Part of a small language model's weights: untied embeddings, a variant of SOAP for these matrices.
Each number is 128 + 24 x the weight over its row's rms, rounded and kept within 0 to 255. Layers, rows and columns count from 0. Numbers have three digits each. The size before them is the row's rms in percent of the matrix's.

# layer 5 MLP gate, 768x192, rms 0.142, rows 664-735, columns 64-127
095:090132130087106131095144122177128142158150136118130138098107098147146115114141123095098141112151142145161158175118166107147110130146093084113147132143114136143136125089111155131084132114140152
100:089167133131124124166111136119134136173116125155122103111120124109111084130155073089143142091111116130123125115137078073081123134090140111165130141115112177121084200104125119132134135132160118
098:112119119127134094138113137125129179133112139141111177117097107141154151167131155079140140119137159147148173160131140118116095125091160095129154128122109129135097112104084130126129104151135135
093:159174087137106157168135137126096115148116103118151135104172118186110122124110151113122132138099114120159128169139116085137158137109139165102123076126151105140104136122113152143103115137089118
099:136152132157114106114110149132133118135120109108116121142148181153120179147113124118141110152116112090129139178155097114093130097110127129128135134113086115125131180091142131146133137125160172
104:109181098122093120119114118133158158125136113141169111123116135140119167168085185150160148170141144115148128137133138105167122133140122105122103146121110137134152146107145150147186104103156131
094:138127121096112105091118120093145167129142124096105122151130116130139152122126161111131128140168131124131112133148162131095109134102114073107124142098095172158121159105157080138113109160125149
099:092126162126117167116100112109127114124136119126111142159140106116119106124113127153149132146160109104142116085118086124081102128141112118162125138145134166149119113125129117098140155161162122
096:159165132130104132159164091080120100128080177140116129095121151132138130151081062116142138146118107104128126136184135100157161109102117107129126141101095078127144114118119119108126157126090114
106:102156157080150143118132129155138092129147125118071118133133138128153151091107119161107169122110092131187142148103159149111143213165104184071106149124120142102099088128149109106115124123107124
093:141164140175160170101140132073158163092122124080127152105166113147110142110155093108146144145122128146140148091136106138179099135102161084074128079133127099116114094143146134135125157135145110
102:150137137153153122083152184081139166136099192151136093133106109130103144122129146101135152119150151108126115099160142081127118139139069137145134109130129122131132118100145169124140141131100141
101:125145151103148159136122131094163124093147146147150105133132121103135115114119141133135154154103131102181129145134169082105109127126173159154110131134138123135129135100107110071126155089107127
100:172154158110145132156161120137128111104106137115096140115111143131109094109159154078140125113154116148162129126093116089155147129124161116148141122120093170149127122070150098139113124105142064
099:119146184152087121104107120133119106145071168089127111154099092159155118100131095101119137152124146111149134109103137135203119141116115136138119120114170101108173106139124122133150128154110104
109:131094095114150120143140102106132113194102113115124148139098186102069120173118157153139131110182096141098167119097128124095146144141111100135106129106125130108092113100104134128110126151116083
098:157172140110120136172143111147152147138124166101102103119156118137146127120103094130175195150115129148138198101135122109114169133121175113161132102122147116099090111129127131115114123135147102
096:169147165107110148121155132132176105160139156113165138126100170108133151132134184115154153149124123157095172141107131136113105203130130127108132093139087074136124152102122147146147122106129132
110:089096118153137149136098124156164151137158113173209120152119125095114142124146152129125117135132105126148180167125114107144126111140138129126107146101126091148135156119134091096094084110127131
099:155116139133167123107161147164134164093125123139158097121121120105132117085111109110048125096110089126133125130172146123160157145159140112116140136134141168094130139115141123090106099113105046
095:177120137161103159126160107134125148128097127117100161136100145101117144195153109100120116128180130089090143118110132194082135124147110117132134105134142122115129162119140124134136077150132150
090:115130153124102161074107159136117091108075141096109129153134130121112148103126138164122149112153119138122136124137128113100102139123118115128134091159131114137160093082144120125121159133093115
105:118099159091177148121132114136141120138159056133102131119133138144185106159114146180141133112082108132140123148101093125117096172123137163102133087136134175141120137084163135132123134121148085
092:144095158102114126150101169153153107159099123118151124095151155124116112162160168090107146116146136160142151103145169126133117130084159136148160140129156124170148139149075128143100119131121108
097:125086106183150102130167082107150133173119127138121120157113127138123109136063090162095141140120175151139133116093146158169121107131163127128143124159132122154142133081200142170118126138130122
104:096133133158168115116102105099110127120099164106121092114140100090139128092107140137106140067097161140157076117119122120147120126116123145126166130088143119129138154145109118141155099135114151
103:113116128113098128135084150159098133135106139139117128147132114124097132122131104134136161155146115099094050155109116112158125143095119131115108117118101151085134096083141133131091126121181114
095:131143080141143113173145128148115127119133125113144131066126114114100129119166122128100155155159107147132107079096155119099148127128137141116155128124146127118128141165174097140153143151098156
103:110164138115091089138163151161109131140151116179170167082143106143115130155094130125092125152177129091155135179167144145150119122155146151134125148129092126146129110070137147101118100170126113
101:127123147105152117131126075118117158090099081150121125096111148163125139134156101105131164171129120173105139150115052123116132122146114096114114132138071141164142151140162124111129117159137121
088:101127149164086088131161150137141137133153132156132112152170137121136112106143114117110142138103107116107140136168046115141118145171140135072065123175136148115081104130171113127105176159157142
098:095142117139149090121128145144100127124137172144101149094115087140138096183075146115144121067137154162135092114131103125138129118183100149113100113108156159094103133100092097159119102094132123
098:096157128171085126121095142143116171106142128138220127118150116150121121132143138145098119133116124120161134060124101106084126116086095133152119107121136107166111155085126103134124106122104124
096:070106125062132133169128111120102103139145111161150121140138102156110113120097116133129154175141088147096128104143156090105126163116124129156129159130090107123172130093138109147130087106181119
099:185145149131107116090132152079145132116139135159131124173127113118104124172179118111113166130105168171132129130122098146105207149107098161134166125134134065139116105134112104133153135095142104
104:126155120120093147149139124137134134094202130130141133158158119147130090134107119103096121113111118165114121099161110078116108119143126106147131132123127161114118167119107124133105089112124157
100:162122180170068110114141146119150150144123128142152159157134173176143120153096121155140110097158126122137095180135080167159180119117136163120131166143103138118097153158135114142109146197125114
102:091175160133136144148147126145146151122157161082111129111126169123147129119085110093132156164116147129101181167125118152146148180149146163104164154116118071106115111104155093089076119116088136
106:167150154142113102163141164110108115126132134151116127131106102136132171147101122102131134126133141107149125150143119095126135135134159163121114105129154143161167124104141099113136165123115127
107:123122131126115145169134151121117138087156145120116130124114140067127126109144093133151208107150152126141137105117151086123142183150083105123083119177113144153102146144149147133110165135082090
100:130111137137175130118147115157148094133130119105119156125167141148124173139051140086106112132113133157120084096085101162103125124135087152140137108110142152149149133155125130142087107137176137
104:122117144146134133141150156091161101156124149152134117170118096124099171125101164109140104090125165110121136125157122116104148143136119138176139146159138127128094125130137102112105134122152087
102:113094072120098127117140131126131098100150112113175091096089146154113116160119109117124152152103146151134132112108155095101127095161151095078083163124139174175180092143160153130123094128107147
105:096104158126130124133174152157125133148150124154145129146086106147162116140137122161168116138157077141069112110138126138127094153130126123148153119150142116134120110111135107115091133170106109
102:129111103130133134131123131133154126133127203155142166105160098126134109141142120136117149133115156124180128087136141130122143105143174142158169114100137078147112108145150123153157147111164129
102:141129128099131147135081131138160130108175176176143129115106128128134174130110149137120129118101074134123137152130142138125121164150094131094095090134154160124213126107177118150164100121074076
099:091126153143132093125129132113112120126099149191104154100104129140143123145120103108104154155147108146122191156128111164101142120124143104116126084135153125124149128148134081126115075109168090
097:126099127143169134117131096101118128099136150129168133131119094156128097128178123125116113162156156113154131139126147112085138125111138134104116129089103131107110122094163174133132137084093159
097:147167128146139120127121143084112150138113118119129114120143117101128116122101132114094149122105158123135143138126114115137121140119156156122136112096151058113132111138147098135109200104115130
095:152131143100082075124091079147140181155134116101149121120116108178098135132171112137113136121167145053124123121155110105153083144158166128098102106119177158075130114113137167155170109129159147
104:066165153110128156145122129120134108161130119146091089094139108078116119138092108127128093153122123135133101124113109157132121152119130088087138097109088117109112117160117153104147098162134084
105:137164129100142121107141099125114150157135113176148151119162140117147113129097096132124131103087092129149121126088133130159131147140155148126118142128137161169113083144104129179121104167153120
102:129098139117101113138102143142130155125151138121126171124151140168118091129130109128153169154109089138160087122143087158110140093167096114137090124133104117131117137113118116129101138157152131
103:105119155141129154130077118134137118107135141078086154122124109168106142125120179112132152152141082133214118111099153165170142154103107136122105114112122093114097101162112114132128078152158142
094:105124132134158147148103108136117123136159156110159125129134118109140134149149118116141150147093153117133122076118109123111094184141160106114132132139163118152131177127136193101092160134140099
098:089141134082074151126160156102112117137165093111138128135097125152122116109129138100127168145094117121129116142102130162143109152095112110129154153129168113124127139140136129101130111144155116
099:138141133133143120170119130089108126107134156162117146150133122126121160165097085123089176128141099147106069121155124113157079156173073118134117102103143063164154111106086157100123146134178085
100:123119145106127127131165140116128152155139098134131108112131142138151118104121146107115133122123173094167127171134137113134107128174134151099090124108137154104119147126142172115176085158114075
110:106167163160108148133114112126148127116084115141131123163111144119143141154098150111113123118144095124139114114132109159147124122159101142127097078111154146104159146091163161128115110079120099
103:126116170123153145142135133122130137136117101162178121116118114143126114169140141143128113108137098166155139159094125162131084113111155158132171116123122070108094118130084116142089124110180145
097:114113171127130125086161137154145126151163150156109118133131093113144112115151128123142156109143141091153131095141088108151113115118085136111187132112132131147111162129148148159064138105135090
104:108096126134136069152084145106114125163163180145127136177099076145157141126162117114130116134116088116152126114119142107116094126143118155121121141152114152117114136121159105141131119150138148
095:189171139137152180106125098159135085092137140136147109103110153131120110102111139136120109125154179140135177097155142087122088146092104146115145128142171075125154127141141137083123101144110146
102:151098120130114117181153089109148140154160143167126138115117100095099110135090154105137100152165109098183086132128107111118139180120132147110156069163163127085097134095142122142097111157117128
095:158131170092168106126095129102130162100125150100129129105185128098106127153159163163138123161152107168137112153142145121091129131092089131120121146108132141084150129134115147113080118133110103
102:120166126105124167125140136092113084107147109098154145143160091080164113115139138134098154153082167162157118093181137165139099148100131133124087147106136114120112133092131136116121182100143110
100:132153115133136126116165162116153163093144117128118109116130103086169103136097153142118123101105062160140115164171118144138116123129115137128111092170108187164127106067184098081158163141163149
106:116119106113172116150116110150105172094146117097120161167111135085149117114156120083114132078113098149128087155137147181128088121134058166148106129115151112120112099065134124135121141123127149
097:109111165118111140109127105169145135137126135109142139147134108150122141205115135144140129133123119128108101157126098097120110113139104104170096119117134171083105149122094129112160120162096135
098:136153138105116153137142133095104136161137128130110114131160121109146086096115127128156166131126093053108100155110133104088126119124134139113120130174129148125120136138161108111117134149109132
106:148130139099115139124093156125148144151123094127162113120125174101128136124124140129120154173123139188148173122148137158142143103096169127094137061172081136062109125092070150141096125096120110
097:094128145125144138072133109084073152105139160119127113173123117176167110075121132116132130121137108146152112129144115137094120153138170131154158155126175126122155132112126132050117176137134136
# layer 5 MLP up, 768x192, rms 0.139, rows 664-734, columns 64-127
096:134135120112112098182170198117104128162104107146100143104141135123098091143108138152159109121149112121125121134128145099118122095161176109136120097108151148127112100101085049109128143146111071
099:113086132095100175165124089138104127092160123119182103120129157161144137090114151117130104138134126132097113152109131092130127093156135134133111106125111125118111120078138120152121103129163162
094:126122134132116110132118153107155095136106142124130114127167133087113089167138143090139102133133087115106116118078130153107156158122131125127118180071111129109079123135157119132078100117147122
095:152095125110144150151154151117131119151133139140107120095127162111108109163122121131143152128145134130105128126154110137098109117122151101112120143117139108070076110122095144140108126135177149
106:134135153156100148130150143122155137135125096157094120119094152141157146086091125179126131109107093152098136110155194126146100132106118105105137153152113120157172108138115121121170139159162128
103:106136098119136107170132099121123101139102150116106149087177098134109139105086124086100138175148171167136130125119088137107185132117144146114173083125101114196143096133089119129128107163133198
087:112138112088125173155085118116113112135140165184119095126134143131110121177148087107097131159197111119151082149168121094077122135120156129127124116106127137106141109153092119123101156154138159
105:161155105135100139112142172105103123126149121108127152156110138132150122101110131142118146134168159162161095117165134109156146123114101151135119118096113146145115134123117138187130175159143105
098:112134146132098122120129126108137121132073103132168113098099132117157133147089116129100120147148103159130121089138101138171131102131097110132145112114148108162162153114146134137107145112108077
103:148172087121142141113134124161141140150124118092110126104175151110154134091116079123167154082164188119168133125071130133156153134166131174111142119116139114110121116127155134126116149147084098
094:120158133164123102100121134131150146131142077087127122121144114143098111106104110127187130108148128133092128091171134123144124127163111073075151087121146116110130108112143108157120131108161124
099:116135099121088139144123132137127113122134202129128132142124072107125163113114128122102168164141128154142093133134137109153115135110123120125139111129137128100136100134129181146104124140109145
104:074167110142147129132100123121169099080104140127108154134109142097151141088125097108109098099096174082115156131115151148087118148130130129178103146191132120101090091131106116096115153112091134
099:135110140148117169130113092071126145117140137124147139116161144120106125125149101095072105142104099084111115131148075089096157115132124142130153158104135140158139083114147134114114096084114100
096:102140150099147173166092125115121141138152132130103146138163124101130141102145121166104117120147098117137094077150101123129118099136078102129122142135128122119120120133137135085103120091136150
102:126140095170133117141110102136104100146151108118123176130119140134158108100141160159105138143127119094114106133111147144167139135123139154144155174176126121129160079150135092154129163155127084
110:116108152166131084114133130148116088160150166159086128117136152141091142087119152088138129097098134087157112124147118125118134156133114159105163128089104163121102133130104138109114103109096106
103:139137148136148117105155101118113130148087110116138169119074142125105131102095102176134146132105119139146153109144141128106117138131127108105154081098080122147143113115120103148146139143171122
103:104117169115098139131171153161104153170131122119144119117127111142133105095138169119149099167127141136142150165152158138123140143132098128173131153091150123114115132109133123115148114117151145
100:088100122131131172141173127144137138173129158126100139096123131126146100105140117104142122124118153123080124110096100140135119121105139081153145141124075173094107124121151144142162103182129128
099:097125139149144104148084119117086090119112178162113079130118114122138126123145084133137147116159116111106125134127119110070131120125099117133172181130133142152142143149122108112141162142153169
093:101168094122145104113168166133131120177123092069120132125088147124084103148135115164078115117146096102144164111130119132114059130099064082146143164147157116118123166112122050096149135120107121
111:111145141128067100130127116136143148103152122148144126114055142181166081180097135120111113123127119108153103106148143131130112113124126123114146157109174153118119137139111154114160125134121122
093:081103116112141104066128107107104114138106098078102109141131108121096126126131114080121142124134127110160076114126135138118130150151150135124136122112205141123135116161152111113148136127135141
097:075140160139122084152160126130143098159174139126107101112133147151143117124106141117131160108134106111126145108135110097130136133171137106104142158177143167117114164124117143165117112141082115
097:171122116104104122120086097134118133105140137111145141137113135160075122145132130175123131102121184132136124117132077122114129139074177153137139139146150122150134137147147098154132107132123153
102:128153118141153093093136110141171131128132113134139100159065153122058098131168138094128143168165122114104132120099143111162119152130156130103105166161137150146182147143164114158113168158144147
091:145100119135114139179110128143147118131148150105133105098111095114118189102155126138143105116127139186166123141087152109110136159119116138169109117127129115111140122107132135140134159112136163
096:099101142093129135151115081102126097115090097112099125122181107117111117119123140133101094131118124096163108120136100146139141136178148141176136137162159125122145069100145149108148132143092143
101:124112098138161121134116126140081105124095073140151150112139160107105117161122131178136128132095122156097109159114073110098128108103089153146145168095129124166117155132098107114154123127112131
092:099180128122111137107125136144145152145088135113138161119128121151122109134108118114068131123126136145107118132142111184100143123180152161106119128148068150092174118139148140145175176174088136
100:147101158104107106153166102129161159087130129152101083139123135143096136094119101146136100127114104159155128166155142110146095094151155155157101119110108092117107141105133144111088110137089127
097:086077125138132129125162148081105109141126132102104112135146109143102116138121128152117109133169105127079128130103171101187137146149146101126086168155114145128159093141153114131118122119137099
102:130158140126144162099177155196171126114100097127106154131155140114092108085118174135131121116164101130124146116141122179107156135120182177146183144133104144154138129149151116132113150136102116
101:108137104128118165148105151138154161136161183159082110112108092146134147096124147142107127124104158144142135137106099143131089094119130146089123122140107093136147099113094158116095106132101160
107:071052109152114131125103143143162169174116106095120147136106104110131095097151175109153135107138145098118129165118135111152110114097131117108113124168128148138142198123164128125126089141102116
102:120165122143150125160118115145153079117136147126162112104121133117143140146133159148134140088159127106099149129122113160154137163129129164116098110047083156158121103108098119123150127095173111
102:168137118150170122137112141129145125122094134132096102138173137180136126133134119159127142125110165147144093122162133119111107102142180117144110095088161133158145104117132118143097152118136133
103:109069081085087116134142146129126130117148161103161113112132107121085115155122123114128137146107166109103142096144132132110120107125113126073116146106115161159094129122124135136179108125131116
102:127145103150157169069112143108163101135087152126147104152153142141136138080140133121144092076110146104152137131131128103098098149096115095146140093107121134129144118141146115087104131103143136
094:147135135116168100131140142113151094118114191133110144149111102090175117151159077167108089088122091156148127136115099156127102134155119127139152126140125115071102128117147103142144124179118148
105:140126130110147124148134161169101152121124145123116145094125150106172098112158089102122104171126115127133129147133127142134103134133112111120148123138135125119133080164106111157184144118116151
103:130147101143137167148141116132115149164155155139114132107160097143092123143107118142105137140163133118118132115124162165142093088085110093114139123090186125110106148130152100138104131139140105
101:126157079130137113100081154108075136125126120121130150087116089100130162123099167151141147094165107162136162092128127112140132109125128131098141151139127169136131124123120123138094131139160126
097:076110145148093078127142128154149095136090118114125123169107110098101118192104176141139117139156141130147104097137104125132121107081098126115131117113153151127166152157090129172121141138132155
100:155146161109122080113154127188121120112130104154133116134157084113096145109127139110121112120129110177140145132127100153153118079151149102130103154096129160100118177118090130131152116100122126
109:121140107115137153094122110148182130122101137102080125134102125146114124083099152104103137136148143119098111117146154111123143137122105162134142132125083094153171114116089097148134124166094095
096:122101143102160124055135104107146144114118141168129083147071152121138149136122103152137139105111113069112106152155140135079139127116088131144131165113142152135145120138120115125153139132186115
102:123110149134154155141099117124155137109152144086140143149128108111146105130167141068112145109161197142165136131128163137161134116148125111121160144124118147123071152127113148164149133155102138
093:137101172127098132139139112119105123156130119108118143129101144118135138126102114096107133158087111104112141117103118113122155130139088116169092097135109131194088108136133131172124081133143145
100:106139114138131093112098151113148114161115145122124145135160101136136146121091144130165124151069156109158117148124112127096120087138146120170148123131138118101124080152152204140148116150119108
104:156135123120149098153128158143136120152087098105152129134103146124155165133150077135098130145088117135118140144139148080126132112152130140178107087145121100122153138148106137107144122114122139
099:105129094140160135135132158101112092120140148105169108137136122114138161143142129112119155145143173114168148119145126122152098190124127106125142112144113104114134156095102104114137169120154140
096:116105116165125098132133115163126164138127109104115134126112139133127105088150138104131129141131082159127152141142149128103128185148120121165138140185102092181161065153127149140148114124120100
106:118117152065106107102142150115148155136135137099145126102151121123125174095163110141121105104137144141172116152140119071094123087108118124144132102162112122114095114143154120112168124110109175
100:129113108118165156116156135143146132144175134112145101131128121114137111115136126081152148139139153126100100141109137109154132132146118155135141124095118162118114126140122111144086167109145129
106:134148139127160159165129124122116122197106118145150136115105125132131159142110095153153166142162147123104168127108123091114079171150118128179088156148148099155121119142113131085093163185124098
103:114126123162151134128148091107170160077118138121149146072116148132134076104109135156130157147136124112137130150116118099140128125148122117074148170083156167136116119155125141098133117134128069
113:158137049126131126083138119126135134183132148134141132120197084137093099142117116111103128117087153136095132102075122119146117140129125130118103150125122080087118185096122115097182151106154125
109:084135113139162140080108122137163130127109111129115104122152153132148077121157123134145148106114183136171110139146149156156190072149112157161107129112112134127142135140146121074171124129080124
099:110115151137080113149168143111141086114115161151140141143116150124137111143172131161120112103104061113153110177112129119097081147144107099129091122162104163103088122127109096157095111160173132
095:167165098161155144111107119082120160176126099102146136099116132135084127129113156127108170124148167141112155124100149127152128119161106138121146158070096158155147139164143156102117115164149151
095:113144137150164123114093154158101110133123116134117127120130088138084095163138111121146127134171112115104117130130133112108169133110124118146119125171109111124102114114142130141101143117143103
093:080133134156104123130144122135162140121108116132119137130114132123099156125120139109101116120126150126132144109093111141127097154102111121085134144134051071140112154132166112162128112099144134
100:124125087117135120145100070121141124124129142122120116133149151094134126196145094102113141130113163127112111121155159153122140131109102118100133073149123125144179084105168176130140154147088113
097:098146163156132133106109124142084127103141121096184133172133134097125124190149147122130181103150099098108137114106144075146113094104112120139115143128112124173157113140125175117116141131135128
100:139077117138120105125095182120144099137127132098164107156127119164138124107141070158112138149125147143106112118111174085127070129120133116071116141095097125158146119118123150068102110145154097
102:151176132111137126121141147131146131134109141141116107167149093098117137078134087161095151137081150130181133120099106112127148143112137071162095123142134141104117126149098149113151157118138136
101:120142173116068126141127165156128146100157076148152106112135135105137114129089148140094135143140111134128132187146125145112141125111150131122119116100079135157134121116185091100111092098177141
097:105144155119132153141132135153134162099154103111127119135159115136122142100157091118114154127178116120111112151136153129148111149166137129127136161131143140110092149100072132142105137130127118
098:086117129125151100081128083145122158116165170092136126138153116155141117136113161127133181145105127139121085124123146136149110119154120105136128133132119154090160127145086067145131082096153153
# layer 5 MLP down (transposed), 768x192, rms 0.104, rows 664-734, columns 64-127
101:114130174100182146126173145127152161160140109143121128117126092140086098153083105190123112146144170139113112077116160159167126127159121105134096143164153155114112095109096124120117130113131124
100:160082119168162142137109130119163148124148127130140156150105140127141122149122130144086129094154137115110120129124103128139101132103124141141090064141129151143113200116109145143140159136106148
095:115134171114110092125122106133118125174172143098120130108134103103130112147106120140150077080165125112127124127180097162145132132136111098150153143133120096115156156150136118116147118150111160
097:154133161105132110122167131177111147157121104131129079139146152124119124090093144092123150173142149109130156117134137109116110111140101202121111141147150118093156115128109090116072085112100119
102:126134143106136118141164141115121132093111118090099084092144118123139084079104082168113100085087151148120149108136138113101139117139122135150106131131170173095128070113118113165126152133174133
105:104174120165133111133082137129139096125133130087147144111106139133127130149135163151191142120103123126128148141149189111131101133149148141164168123118119118124124154084101155120130139128110121
092:160139074131163113112136082112109116151112101136106119136192130165153113103142126120151157089065135093125103117154130130105138125149160147120106129138145098135126131123077176107123133083159140
104:131120163096131074121145140190129115110143108160131107136131132126128085120152137131167141137153093136159106117152142087135123139141088099129174130133158136150115138112179137126137152091126117
099:098134132108167152136070113126099075089090142112075094142143137113136135126127110114142125104152146098136145153081150156090149132096160170138130133123164163083097153130131130132125145177134126
097:146121158149134128124140113167126104144162155077161105114164128156155137105127134146138098122132115069141132156106145100142141118115123135120094077135065131164136168123105136107124095129099134
095:133168114131134137132127085127122103146154143146160099092134090130140127177124127138145096144128121152132127129133144151165127075172130088108121144148123188179133126199076121111184119141107155
096:106138121131103091117146153148136123091101176079133149133163139157137103137135117108112126123164118095128123127157150162154146109106116139175088139143138101126111129119172142141105157114190123
105:127181153156147126100108075134112141094077146098077151148147107184142139156130127132142140115122099104155145152142092081124114154168147149119152166126111158129169111134110135138123136121106145
101:152109123141097159091088140113106155121149131104142129138148174139125137143157175146118157128141147111139145152128104139153132135141086118109098120124127094085087113112147101115130146099152128
096:164135154165168134106139124120099128137149152138157141123148168119088154153150131130112124183157104111124118072097147132128120126099122112143146131103112126091132110100093126142122131111126103
104:087106142124097170122133122136134077159129152125165133122133128136127104126133176103123091146170122126105085121097138096126146142087134126121132085110112114079148116122134084122119130088156128
104:088151133144153125114120178112078076145129123132096097118158143121150181126119113078126178090129119129127137123104095097175132099095139150093131137153120136132140130100116114145072105141112183
102:139154123128085117145145169133128146164115171129106124096137125108095164117171125170119134103175143126130128164173128101098107090096102093145115126142090129097174076100130103120106118096099119
103:164140145131126108138161131155121100182115108108106141154137142159112176121082126114089129135088158133102147134146107136150100138135129102145124148197142185172145133117106116093148125129104141
101:168132129101127125112157138099130143119110172123150135126127132146095106111112156108111143073117117150115130154148136092117127135114114072108106158151151128123101104129111139121100119109113135
099:117130156116136128113139106150109111127125141119135075129145112137156137102124140121137133156104145113140142123102097095135108128157163128140157118106170161129130123158137121039098157130103105
098:101137142143166098106098159139128122175127124145103100086117170151127118115116132136143124109100143124132134114113141097128100128157136107132097143120149115108091102105137113096127124160133150
108:131111122115137094102163112129132124142177144176137141128110125137147117121127118153146114120098145113121146145116091137118115144129122113124090140161138101158137120114133176162139147110139161
095:151102155118082120116123156133167154146114179174179105145140123165112127138107098115134122104144103151069170154111123124135136120188091128118057145146161130107117131135100152174157138117155111
100:121155102152115131153130157136087140115103156143116153102160161087161131090114150135119160073078124095132107115135139091139130138096144192185131130125096132105113132117137073097130149160101115
096:118143143141087134127157118148106092140142117102147102094115148101149154090110090103140098154106127153097135098118135095134127131174075127124128116120136161110102128095099081121099116145100175
101:116112164183116142104135133110138145101132168125156146182129136121131163159112153122102168095140139096143149139142134146152085104161134135134133135126127141116124137099142099151125103155118181
093:154141145093164150100089097119117134125145124108157115127104146080084108115110153139082140155123149102122127148145138118137102157131108118136161131136140159155141127117114169134096114072170092
096:072109108133112153134146105073145120151159120140140087130119152108136112130120104106118104119156102141078171115160150118190142126142142151099137093129153120143147113135114131127163158113121171
102:122158149114099146134123161182133066132172115124135116142119118117119175144137074157073147155162135086113113106154180090102148132146131113141114156128105152101115101107125105113136123149101094
092:132135119117149156112078130065103153055112153147147118104128156120095112127124105148100077104166103142123123189180137123149113135092132122134149149122137122163146090165119144092114120129118136
104:112102156111165129141101111155096095127156089116093119148120136137156122128124124145148126107144131153163142158093147158132143135160133157148115150102151140111119148106149096128096138158155108
096:153099129129124196095087144139152168134139104086145160163153101113126158157130131143144138141124100135117166132133138155133147073120147173114116095096141103105150167152147141166136089138156144
098:113140161133129132143147085097143152152088134143138114127149116081105083123142165151125105100115110088151104128175136158155086130168164097096143151140131175119138087157140102142105114099109113
102:134140123134109136121113129159101101143135131147153147117071130127151089100106166114122100109123129154101107121125139128116099097138123150133120140162102171138084115117101136094181105127050197
109:100104128117182147109119109160120129135126127133106120148100109147135130115132083139115140134169101130169108138098078131138147134129119104111083054113117103113075154149097117104102103098095139
105:164107146120094115121108131128149127129102137132079125156100160154144152124117138087126135114111119147123168106149134152207114190086119123150110131100125156166123129103169129159122140084135139
101:125139144155120105056119103137114113158125140173133138122094127116135106086126161087112109142099159182147121102089130073131113127125136129119136094143137112109139114161151138128088114128152108
102:073112089128153123140105172098157135121153135115127148139138147141139170148099152104112121142112132141107133105116117132078099104107130112137138126124121124125139144117145117109134144151126138
102:132085159096138151145134119154152154128135138108143168135083107122143108136117105126121099162148136105090124139136107124108181111141167170134119119149127123167120131110112143111122141111135131
100:116096100113136107127131127108146108151142119106163110131139167148111162146119100130131103153137134194119126093103135134107161118106133102135136148134121117160072136161124126123099064190139158
095:156146139122106138125108127128173120144141180107123153125112145155141103131153160122164160155138121137153148089135149132154122115109108117153120146124120136121132142123087128123128137175147090
102:136082124143096129138084163138108137165115116166127186099122117138135153107146129124146106112124087105121127105106135139122151131110154146105122155106108103153118108076108129143131062084149138
099:082131129108149091166093127127165140101165129169146134151089090123135098125190149121138112142128161100145129146096149115091171149152120172090136145106135096162126147074108138161168139093163114
101:143109079166153148122101155107166114139149101122138082117132143072123151159110121126118140104136127123119128134142135147103111098158110082167144124102125109092113136141181128115156127154158091
102:142180138148105071127123114150119137149108123137139150083121137089160129119108117114116156145099077115119137124126099143127100133142128149156113083160092105114101142144095109168199131114120124
104:131110104124129129191126129108162127134172121135141114151135113143101148093082103112127107111149154144132122131084130200140178101108122126125148147153136100157074131131146174089115122121148120
093:098119086134074131135153105153151115126134093126137123118186135135122152129090133138132156106093118136074087090119180075144119107165114105124128099126127117123094116114139130172081109178071130
102:119087173079123103125156142149131114102136134081144130168101106152125131130173110089125153065162152112162112117168139157089115148153121127166143101132165129106124132085152112146115146160134052
098:145126108100072132148098080088129132083103119127100173157164111139130130128128131085127115126120096135132194155130110101101150080144104121135130095093113103146101094145149169127143096127152148
101:120119144117119142151146108131106165122148101139151097125158079118061097144114080111104123102123142144105124093110168131115118111113149105111135128195114115168107131157107095114151097123126146
107:134108139140152103122130123126114146175186142105135097111122122094130138096148154131133094140084108150146141153083139152148130133122145108141143083139102150104066110152148146116122149152114158
097:147112168110101093122105119133130166136101120116134123145110061157144138122109125079124112142186114174146092092059146107092146110121118147148159150170162145137143147152127158133130096140107079
100:091150127113109129131130157100074169137092105085146140120148195141164089120126183158096099140130149129108087114140107100105081106161106129153106123139174138129121091137127113122136113144120115
105:192171171098149135150112156153137160139096145138128099120098118121129142164148113119102141149162114105159137117137140094130132135100119126134111196146113149121093156081142120119133134126110070
101:132119138129127106125118189106133142137127133137093135097118093138111140145106124183114093154098094131170101161106148107124129140125132133126124111127102143143173146150176124108121137122107093
107:143143126148137145136133135086137092105096120098152110137114117119151151151092114150121168146139095128148125144116120134123124128086146145129102118124109149168169153125085148099168148142083166
100:111119137182169116126157145118135150134096137132129090108134178093141138127143117095127168117178168104147103165144089143165125116135134118096053199138114134100145139120139135126162102136098136
107:166136089129148130141118137182121123117101171154117141110145117125113092119168136095112125088143113148103169116117099077152069109167127163120167120094145103081142128096106135123138112147133107
104:131112148107138103133108109109103116115192114143154110095096084126120099118156149148146103156106156112103142109083156119107196090149122115128126158102137117152118141118168112128127122103136129
098:134112142167140117123133172147099179169093114083056126120133125158135098149109108146148113113124105166131132118115139141094134093132128093112125124131167140094093093108135123170089126105124140
097:129113138082134154080113121168150175119148108115108142128123121109143146153133133135138158111178087133126148129134104139162103148141132174112163136134108131120080154099139084139130171125150091
094:108121126100127154116178159121159133158093157139086128114106151058115131129119112170087084143100166149108124119141097119129119119134123100112099131119101137088138117122128088155168116119111127
096:108114141145127105125110134125122122109154151085125121143092188165127110141096144148062073125162119193137091108119151101106118175162152121139083101163119097107134109102159138133104147110132156
104:129111113128118167111142114126114138169156176161133141138095135120140107170098088114145133135086142123118136135148141118170108140116142138124114111146139135191091140138114140141138146097123136
099:111176119150133109123140103120071073144130124134132152113130090113149158129147149130073129114136139124100087092113185137116107123133113130121096130128130157145148142119117155138077119111073152
102:096130164120119131139156135141124157170162144116116134137085110134159148102126121162067114104142139096128159139101124095126114146110147117189150113126136083119160159138125095137104108117129118
106:104125132092101122124135095164124118131191124145129137150184134160101139128144093149157093148119117162159127116142167131140109137156176090166153131146130130118167194136118150123100153148100083
100:130116136109116126126147100120143186137118153132103097138166109130117127114123104135161149144137122130098150139130114133109146125132163134139155105128134169132121126124140091158106096084109115
102:111077141152139119132117132108149175125132091128157134162159132116148103151132129119134138118172087113107142125099111162132062151134149091121105090182126144143078158132155142138151135129165141
099:151134154092110131124165147134138142115114156106135078127107125100098125124109111127136125135155093116068177116103140144143129124101122132141106118161117144132116132131116088099137091121117136